Each number is 500 + 25 x the weight over its row's rms, rounded and kept within 0 to 999. Layers, rows and columns count from 0. Numbers have three digits each. The size before them is the row's rms in percent of the matrix's.

# up: layer 5 MLP up, 1920x384, rms 0.0635, rows 104-150, columns 256-319
# down: layer 5 MLP down (transposed), 1920x384, rms 0.0861, rows 104-149, columns 256-319
up104 097:514492490505502545486508514484537490476480468481486486491553510448483506454470492518475452489470512482514520476560566510509458510473495464453492514526513504488516506479504464502508509493504537
down104 097:478499498493508466522496463510484476472487523540531468494532515569492546438480473433504492515509493480490483511487517502470502500506493535494472481536560518531528480511540424482501507487501530
up105 101:491509474477491480470539507509483532527500521531483476463512501506500498515512454495518537516515530488472495522508528529487517479495457518517510513500518493483535464482477533543480484474501536
down105 099:475516464527517518460424488495491466504494504525527514475494516521496492483543484510491456525462542506502586504498496502507490551491513533489502527533482454488477515450500497520511501538530502
up106 095:540504517512492497475511491560475573459471489520494560522520528516468489447496527510535474484525455529539528515504480481469476485498494466494510490503504505517498526480497524495513453513504508
down106 099:502487471508500519499471512460479505531445462487460485524535487510499482472429481486492515503483514513508474502493514526457542516539515517516504484526484466510519498517549473505465453497495565
up107 100:463526498508463427499519454491526516490499513495489486516523485514469526490490460480477541469520481487527489516533496528485512482481478484478495511485534494468462487475509490497494506528495486
down107 099:476479489466466456510483515534517512555516480498518502454473534505499479517473481483487500511549487516457512503505486497535486542467501527469546489492513511475486442532494491529510513527480459
up108 113:485483515491488507558553504543502550510503509486480510502497463548518470476501505533475511488468482512503493478537483497526499500467448514498481502499550535488566493466461539481471527522455485
down108 103:429477536530505497471478519513452469491503509521534477524481488531526461519495556478527496449487478482526509525479496484454500514507471496528477492470491492493495492476474529486506543491510517
up109 098:466514477488493493504498466485494544494517479553497451531541518508517501487522510515492480478503465498529481484464515512513504517464508481543493499492537548508517478500499480517483509501529517
down109 101:466489518488489503459494499529501534509512530496463440538466494496507483526495479467450512527525519511470500518531515468509515521507482522468508498508456523479482495511497499498456481530500494
up110 093:433523494484492501531505531457491468537482497485535525475540465498484494496449557485508459457502469476521492504469463518499520487491498492529509487556493514540525552511492511472525519462522485
down110 097:515471457502485453496485548474521497523499518493488503520476500478510492466495537455500496486498516520529492476513516490505479497528488501515489519499525512466485493532474531465504507514510509
up111 095:523486467508465461521506552478469522462487544522473509501504513521501504534464492498508499505515489503468442478472574481494518522480475469506544476478497529461548471516490556488483489470479491
down111 103:462527501464428519483507464548509498518524523515493512512470460504516468528509477480501489505523479493517511473505518437468445508475497478478506528498524463524486500469511501483504532477459486
up112 098:502517541518495568542514495449511462519469455505507495498481487462495502502533538533477475465541502507514475528472500487529458488532471478498489507459508474532482488473488517478547515511443497
down112 087:493431530504439510475490520502505454530521496485504504458488491487518522559509505504504518558517482515478526494493460499511519530498492509515482506514553469537489527511491496541450490514475498
up113 092:477506509534521512464493537474500500484503523517513515511488503544471468530529490490508521481473506537499496501485491471506488483499472475464491504487485497509483523474487531537484504487473559
down113 096:482527527506493541447512515485481487502478466476520491523464515457451473450546460482455503480494518554516524533539496509490480486518521494470559520482516509532539493548467489472511476538481534
up114 104:522496500549515454541494510495533478555452500501501472512515490502499493499503492447549527469514508516507500477518522471460456476505466498490513483474512488489514505457495518497511479509492504
down114 100:485508478469482503484533493488481480544516489526545508521489487467517466549440458506494495456526487495507502511495484503521498507475489510477501506468490486505502462455503463509488496499554478
up115 102:547539497504506514489486532477488493587516517530490501470506479522495538459491504520491507472469511513512494494478515501524494495533503513510514491485517548450496505508500540529526511498490492
down115 109:466516512545453542494472496491518485482510502530452502556508531519424441526452508497491471505461446486487487507492484501479493522470507472490473502507495498460466465517462521468530457469484520
up116 105:450535487522529513510483527482476522503473441461473500515493478451523485489495501479507494558508483517484466497542518511480476480485495511467465474487488514490541476511481488515523488523467476
down116 101:502437511481542481487487499504493493511517505461463505508517451510493466480487502521519481512508472470488471522487495514513467472454463495515464540481500471490547476503499498491521483500502461
up117 100:467452470486495500542515514484495513500483495481511483500494537529544528549471530512504540513495500525492503484493518505492512453491505460487504508544482522494511522502454476481543490474457516
down117 100:535506518478483479520490484481457477510496490498506467494515547494554503490524516490509522535505489465473483479522519465506482487488493523496497500511438533484478489470484467543478534468523514
up118 100:544523528521506479481494488463517479505487521511536520450478500505521483506514508504561475490461480549469470490509469504499514477490507479473487457525481541519473436493480484489496468541514491
down118 101:506492518540499570506451487512517443482514503516522504470517484466441464532480497512550548486467545544481500481508492476472538525532513475516513528497487508480516506469466496508474509463507482
up119 103:469528519498487441509499451500510483481480545500514476454493538471522561470517501488505497495482512503506529552510499556485525470478527522514480499508481483543472481490475502491485513532479473
down119 108:475463487549565529459466441493487505500524477523516512504529486468543498528534473505490504469508497495535550421520528494499525497494503483510511513493490524494479527478507519526552523533484490
up120 091:454456498538520480511484527492488503494460502517481514491487498535531519487546469443457496487477466514497514501544507469501536470470486477494530496475469462480489491504473492488510541510508500
down120 097:470521492506548504458522494517466537537504468485504501443488523519485549462482515477508511499480510541493499468464481501487458481486480494463501467504510471540513548511488481487498502543493459
up121 111:490521523518524531471513479506564505472464499534456492456532502478478481484495511483500489455449492520509538501505476559500523499436534516452459452488467498468467482497511558499513501490514460
down121 106:508490535523504503481476423492527521489473516471447496450520484456505506476501554499520477530486484533503512480529481489546544547467521517504467483497490499507503485515523509490511525476467483
up122 094:478445547469506491539479451552500475508510493506502512498537511459527510504522503532503538463475532479482455489504477486502501503535481495505493468496483477527500523516476498514468516517491477
down122 101:464501534504470506533496483492508510535493521492488459517471475526501509497494488506486499485463505464473493500489495506553507474474512489529465441472512504491486484460483518502462505527484511
up123 100:478476515483537448512531512527504499489499458467479474489489545507461501479489487523546489498486466513510518426524493514513489471523509511526449528523504549527498510509477504540502508501524527
down123 099:490454473496481501441528487485529487495494493540502531500493498509539551465479524514498536460469520470539484520494502496486502496519510533481502545489483451548480497542506487498496511507505482
up124 099:486529498526515519506500495538538535509448455525526520494514485479485527444530549485490502519523502464489483548538484494527549525442452497487528453495539461530465491482499436497495500465527482
down124 098:455518472477508566537514501514519509483514518506471526537497548510547517496487467507513519541527536482464491509549541477508494506506529502504473507501508484523452461502529460513520486493484494
up125 096:514527505500516479487484491488521487446493517477451526473531471503486494494478480509512494491517473502538499464507483505483497549466488523519522514481501515559488504493503481487551484486506522
down125 100:515501502492505487520559470509505514500544511540491516499486476492513466479528457512483448508486506489479456503472485493514523523503497492507504492520494436526530541497524547477529496473512494
up126 110:442517487471513513502517493484523540527524531471510486499501479505475540485484454496520480487491507474493507497497498531485496531462465517473491480464515491511530498530504519490538530513475528
down126 107:484478493493473499499502501493515484512487493514499490489466476486505491532499536523514470507486516483523520484549487533533512464514469517456546530482451478492507481511529520526532492495513489
up127 101:522522476519531485499517476492476462519488523507512519532531483458476474530505479518515509481496442557535546508529475475516473511508473495472516498469485525493495491475516488516458484519482505
down127 098:522465487481488543474500477527511529499505507528524543497487494496495513526461502495521458467464495438465480527523546489474477477542507516510476467492510484506492456519474496537530515446521526
up128 094:519488498502500511520523487510489459550480475467510481520485499513490535498500510477486529534476508516518531508483455478483495529511492514476468556466500540510529527478478463537504541479494508
down128 096:492512491494551515510523518502498487516485520494479458538499448514489492468514511494500488483504489472474477514483506475490458481540500531475463516489492496501501485497514465476469515498507502
up129 086:541543498482523533503509483525523508527534519485510454471478546503510546485490485505500501485518510528491515512553503459501480545495445473506511488468508487545523516523521502479474514436488506
down129 102:508442512512523480518524503515467518491453481494510495527512497469495491520530526491486502481500478503493477503486497521514524481518516518482494527494513529498477508485468477514530539512537489
up130 096:524504557552460477509495517475520487546511482480494447496544502473492466471448530523473444519442425526489515523466563487473537534470474484523505464532482510486539499500553448497529447477499479
down130 100:500497463516510528511445526464507531531493499485492479503496477531506522532534559504515510484510507512490529504486494514522484487461520501527510532474490511496521515522523447552519542495512449
up131 106:491477472469470540495459484532517493506496466483457506524498478498523519517480480537468497492472512519514527452499494486496514512501484488481499483540514480544464560489552515507489489450511529
down131 106:481519517511488530510512458493492510529547505484517465538518490521488526504509460491478470476471496472484483544538532490530481491493466470492556477510461485476472549460492527470515475484488513
up132 097:429514539485490482493505516488487523537480498496488523532513473517469486470486494507460476512462481512498495458501493508489500475450535492506515467492513496480538511472480468512451513490489534
down132 094:457496508524513507447502526502500454477485504502429519501518514489502511513481494498522444534479472514498521560486509494497497475453475530519528489477463508479511500479514482489544517501505496
up133 105:520510520441495488509519489507499444507494506495510463492491519536451509521505493491515499490490516522492489486502509514487523515524460461516522480507483507473473520506479501491484489506528509
down133 096:475511547460473505513502471513515517477506496505532528497466488527481486537495531495489494508526492463478482508515467482477548511486484457477453524491508530512532512473524475541491527500480494
up134 103:492472499518480505477518569517466504491518530492531494496492494463530549576513486520556466530529519511494503508455422497489496472538513506523504528487514491485490518502505502475497484496502511
down134 106:492483519535494538493555531502483552505495521527490522481495492442501520483517449519519502495504496479495481476467457466516450493463505515451527538571495509531521496478546523464526509529530499
up135 097:469508500519501506550499486466493514491526494476488493495515456510505527478522488492466497517518521541490491503489514510541476537526531504465539460472518505483499488493458491507480481517505478
down135 101:507485487545497509523471504511502451524508507491467502517538510517514478493542492523520508526492517476481484559499532446477516475514456470514510524518530514514522471458466529503532479496489499
up136 112:500471524507462477510488527505501537504468490527501482509520524486547521497512553495467510530453473491511457514535510494480511491468477488511522483513467475506486500524508533532478516497472512
down136 107:500559528470497511509486504544494513526485482525517514525524510516517501503477504459498493499494466508458487485515504461485530515523513477509541467477538536451512483435531504511538548451490524
up137 105:494503520566500484497505498505505516480485531493514508519479531540494515552535507489532517499501500514530482450500486474459467540523448487484505471555505487533506470528525501528493503500519498
down137 104:499464550520480450493507538504486513472537536492488504490471472461469477498489508499478458477493482525526527490482537493524482469497544505484529512542511441556547461459454459507482502506490523
up138 094:500482477494518513493500500505471490490533476511478474487499529466555500511570484501490479507488477547506489498487542460514487529492470449455536505535478460517507495508459491516437490504520485
down138 100:527511493454538500517509482496511504499504504460537491473546503499483487486484499441505500517522508536490498477477510550449537482471521498486460520506509489482456520486508467491526505463495515
up139 097:511499502504507519556477507506497513492469532495484531517520467501497507474547515547524456460531496495518481511520502456488493544475500513510520513502536523452527488459508503514503507512511501
down139 103:502495503524502527454518530534473451471493503559519520543464518496492484492528517495501471542469485450518493456472503510529444484512493462482465497514482477512481463498459519449555515530484501
up140 099:470525544538497502485467513464466478491489473529472507535487516480490509513484510499531498471513488473484531510527532508524501539494467492544526503501501512511548503478480504501458476476486529
down140 096:502491504498493512518512495482517493496522481511516496490544566489538502491528538520547528466483478477457539536484545514511533501494515477542503506543486521513530532452481521569518531437533532
up141 092:513516505500501502557517500465503484493525521503495486526533537523560466506479547508512471498506522478486473523502527536482450503542497503500508471539500497531533489530524509497513443513462471
down141 102:516498470493495464484488457484490475494491498432513540542470516534534466543465529505508535485531464536455486489520478505494481465503497516487479455495510538512498504450524493488475513482480523
up142 093:521468464490541524524481521433511528475508511475522521487501501508510482471516514531529494504501529527480490447535465575468486506477514477512504499511504535475462534523538457489526530491534489
down142 096:496510516505509474465456528462512498535543473501484488474539483527456502481515515519527524503497528483498513510524482497504504505510493504498531498450519494449532445483512559493490525511474502
up143 092:477475496503494524508478503479524483534485527444506492546506513520518490488468523495522532500497474487492534491494486465477518464492528507498511506508448470521527510477508488479468514457501566
down143 099:526483499451471514463482495531506480521451482514523493518530496516499490507546452480483492514513527496473510505474467520527481515481493547482469480465470507561510478498547525502514523525464490
up144 104:537519508538478493507474526532468502487519459480522531477497512481462444502518532511488499494495512550497543513531496549499487481542522485514476536498480505472468471484472492494524493520466529
down144 101:476516534474495530534528489537493469498487464479524479506503515522555507511477539477504459502540542483492447511472496502499477496494479482512533480498548474513518502513511443531461531482462518
up145 094:515503475510517510499495469522486490482537503496513518485529459477526493516452515479535527491492479491477518469488490509480498457454481484504523499487493496530511489512483520472506468485462468
down145 100:495502465507488501496502551512539530510467484524496506521456543520498502533470499490506519504512496498439533537467463492481508511486553500468514500532508482513518485470505491499495487519507513
up146 108:457492543517455489487477472538504508492535491479495495492484498519490470496504508483519482519473488531530506562510523465485467495469523475486538494444459529506476512499511518483498468518496500
down146 102:494445510496504464511490518549500496461562483490496546509537451489509508478538531523506519492524442468516448520526471486503509524552514469494512509500489518524510509497487560529489500487538501
up147 107:503452501538517512496495491519467498503461520475497507507479523475512501480487480484502522461503509566472468516529481507453490531530513531496496501482576507469482530487493497517487478562491515
down147 099:510498501558490525500479527539508474520507512486487512497517483518479504506507507517507529477514533493510461422482504529496495513525440521555461526495556514467558511542518479514534462496479519
up148 100:546474526497513505504467527488528458489519461529480490527480480482532534505513492528486486480538504538496518491466534465478546452496498496526545483450512479478493543444503516476516488494480491
down148 099:498534460483507457486489533534502481546468484485520499493479455493506488514513510486487495518556496529516524529467485492541519486549501456497494480498492497481582489499506526491513562461509506
up149 107:515513492514500461479507479486523465455489468484479513502535532493447486505481514534534445524485499521498559482487464469529510478494513482479485453484533459484506474498464513526498491505516482
down149 104:484498468492503467522504509494520493525518451481490509527485532565490474515520490454487487461477477468496488531514486483503520460486502486544493450516528456515474514541503490434496472506530470
up150 099:489498499502512472499520532488480496482501509515461492522515514507557477549520499505505547528505507471515483507516559463518457527446478484514514506495516532514572474455459469516517517517488494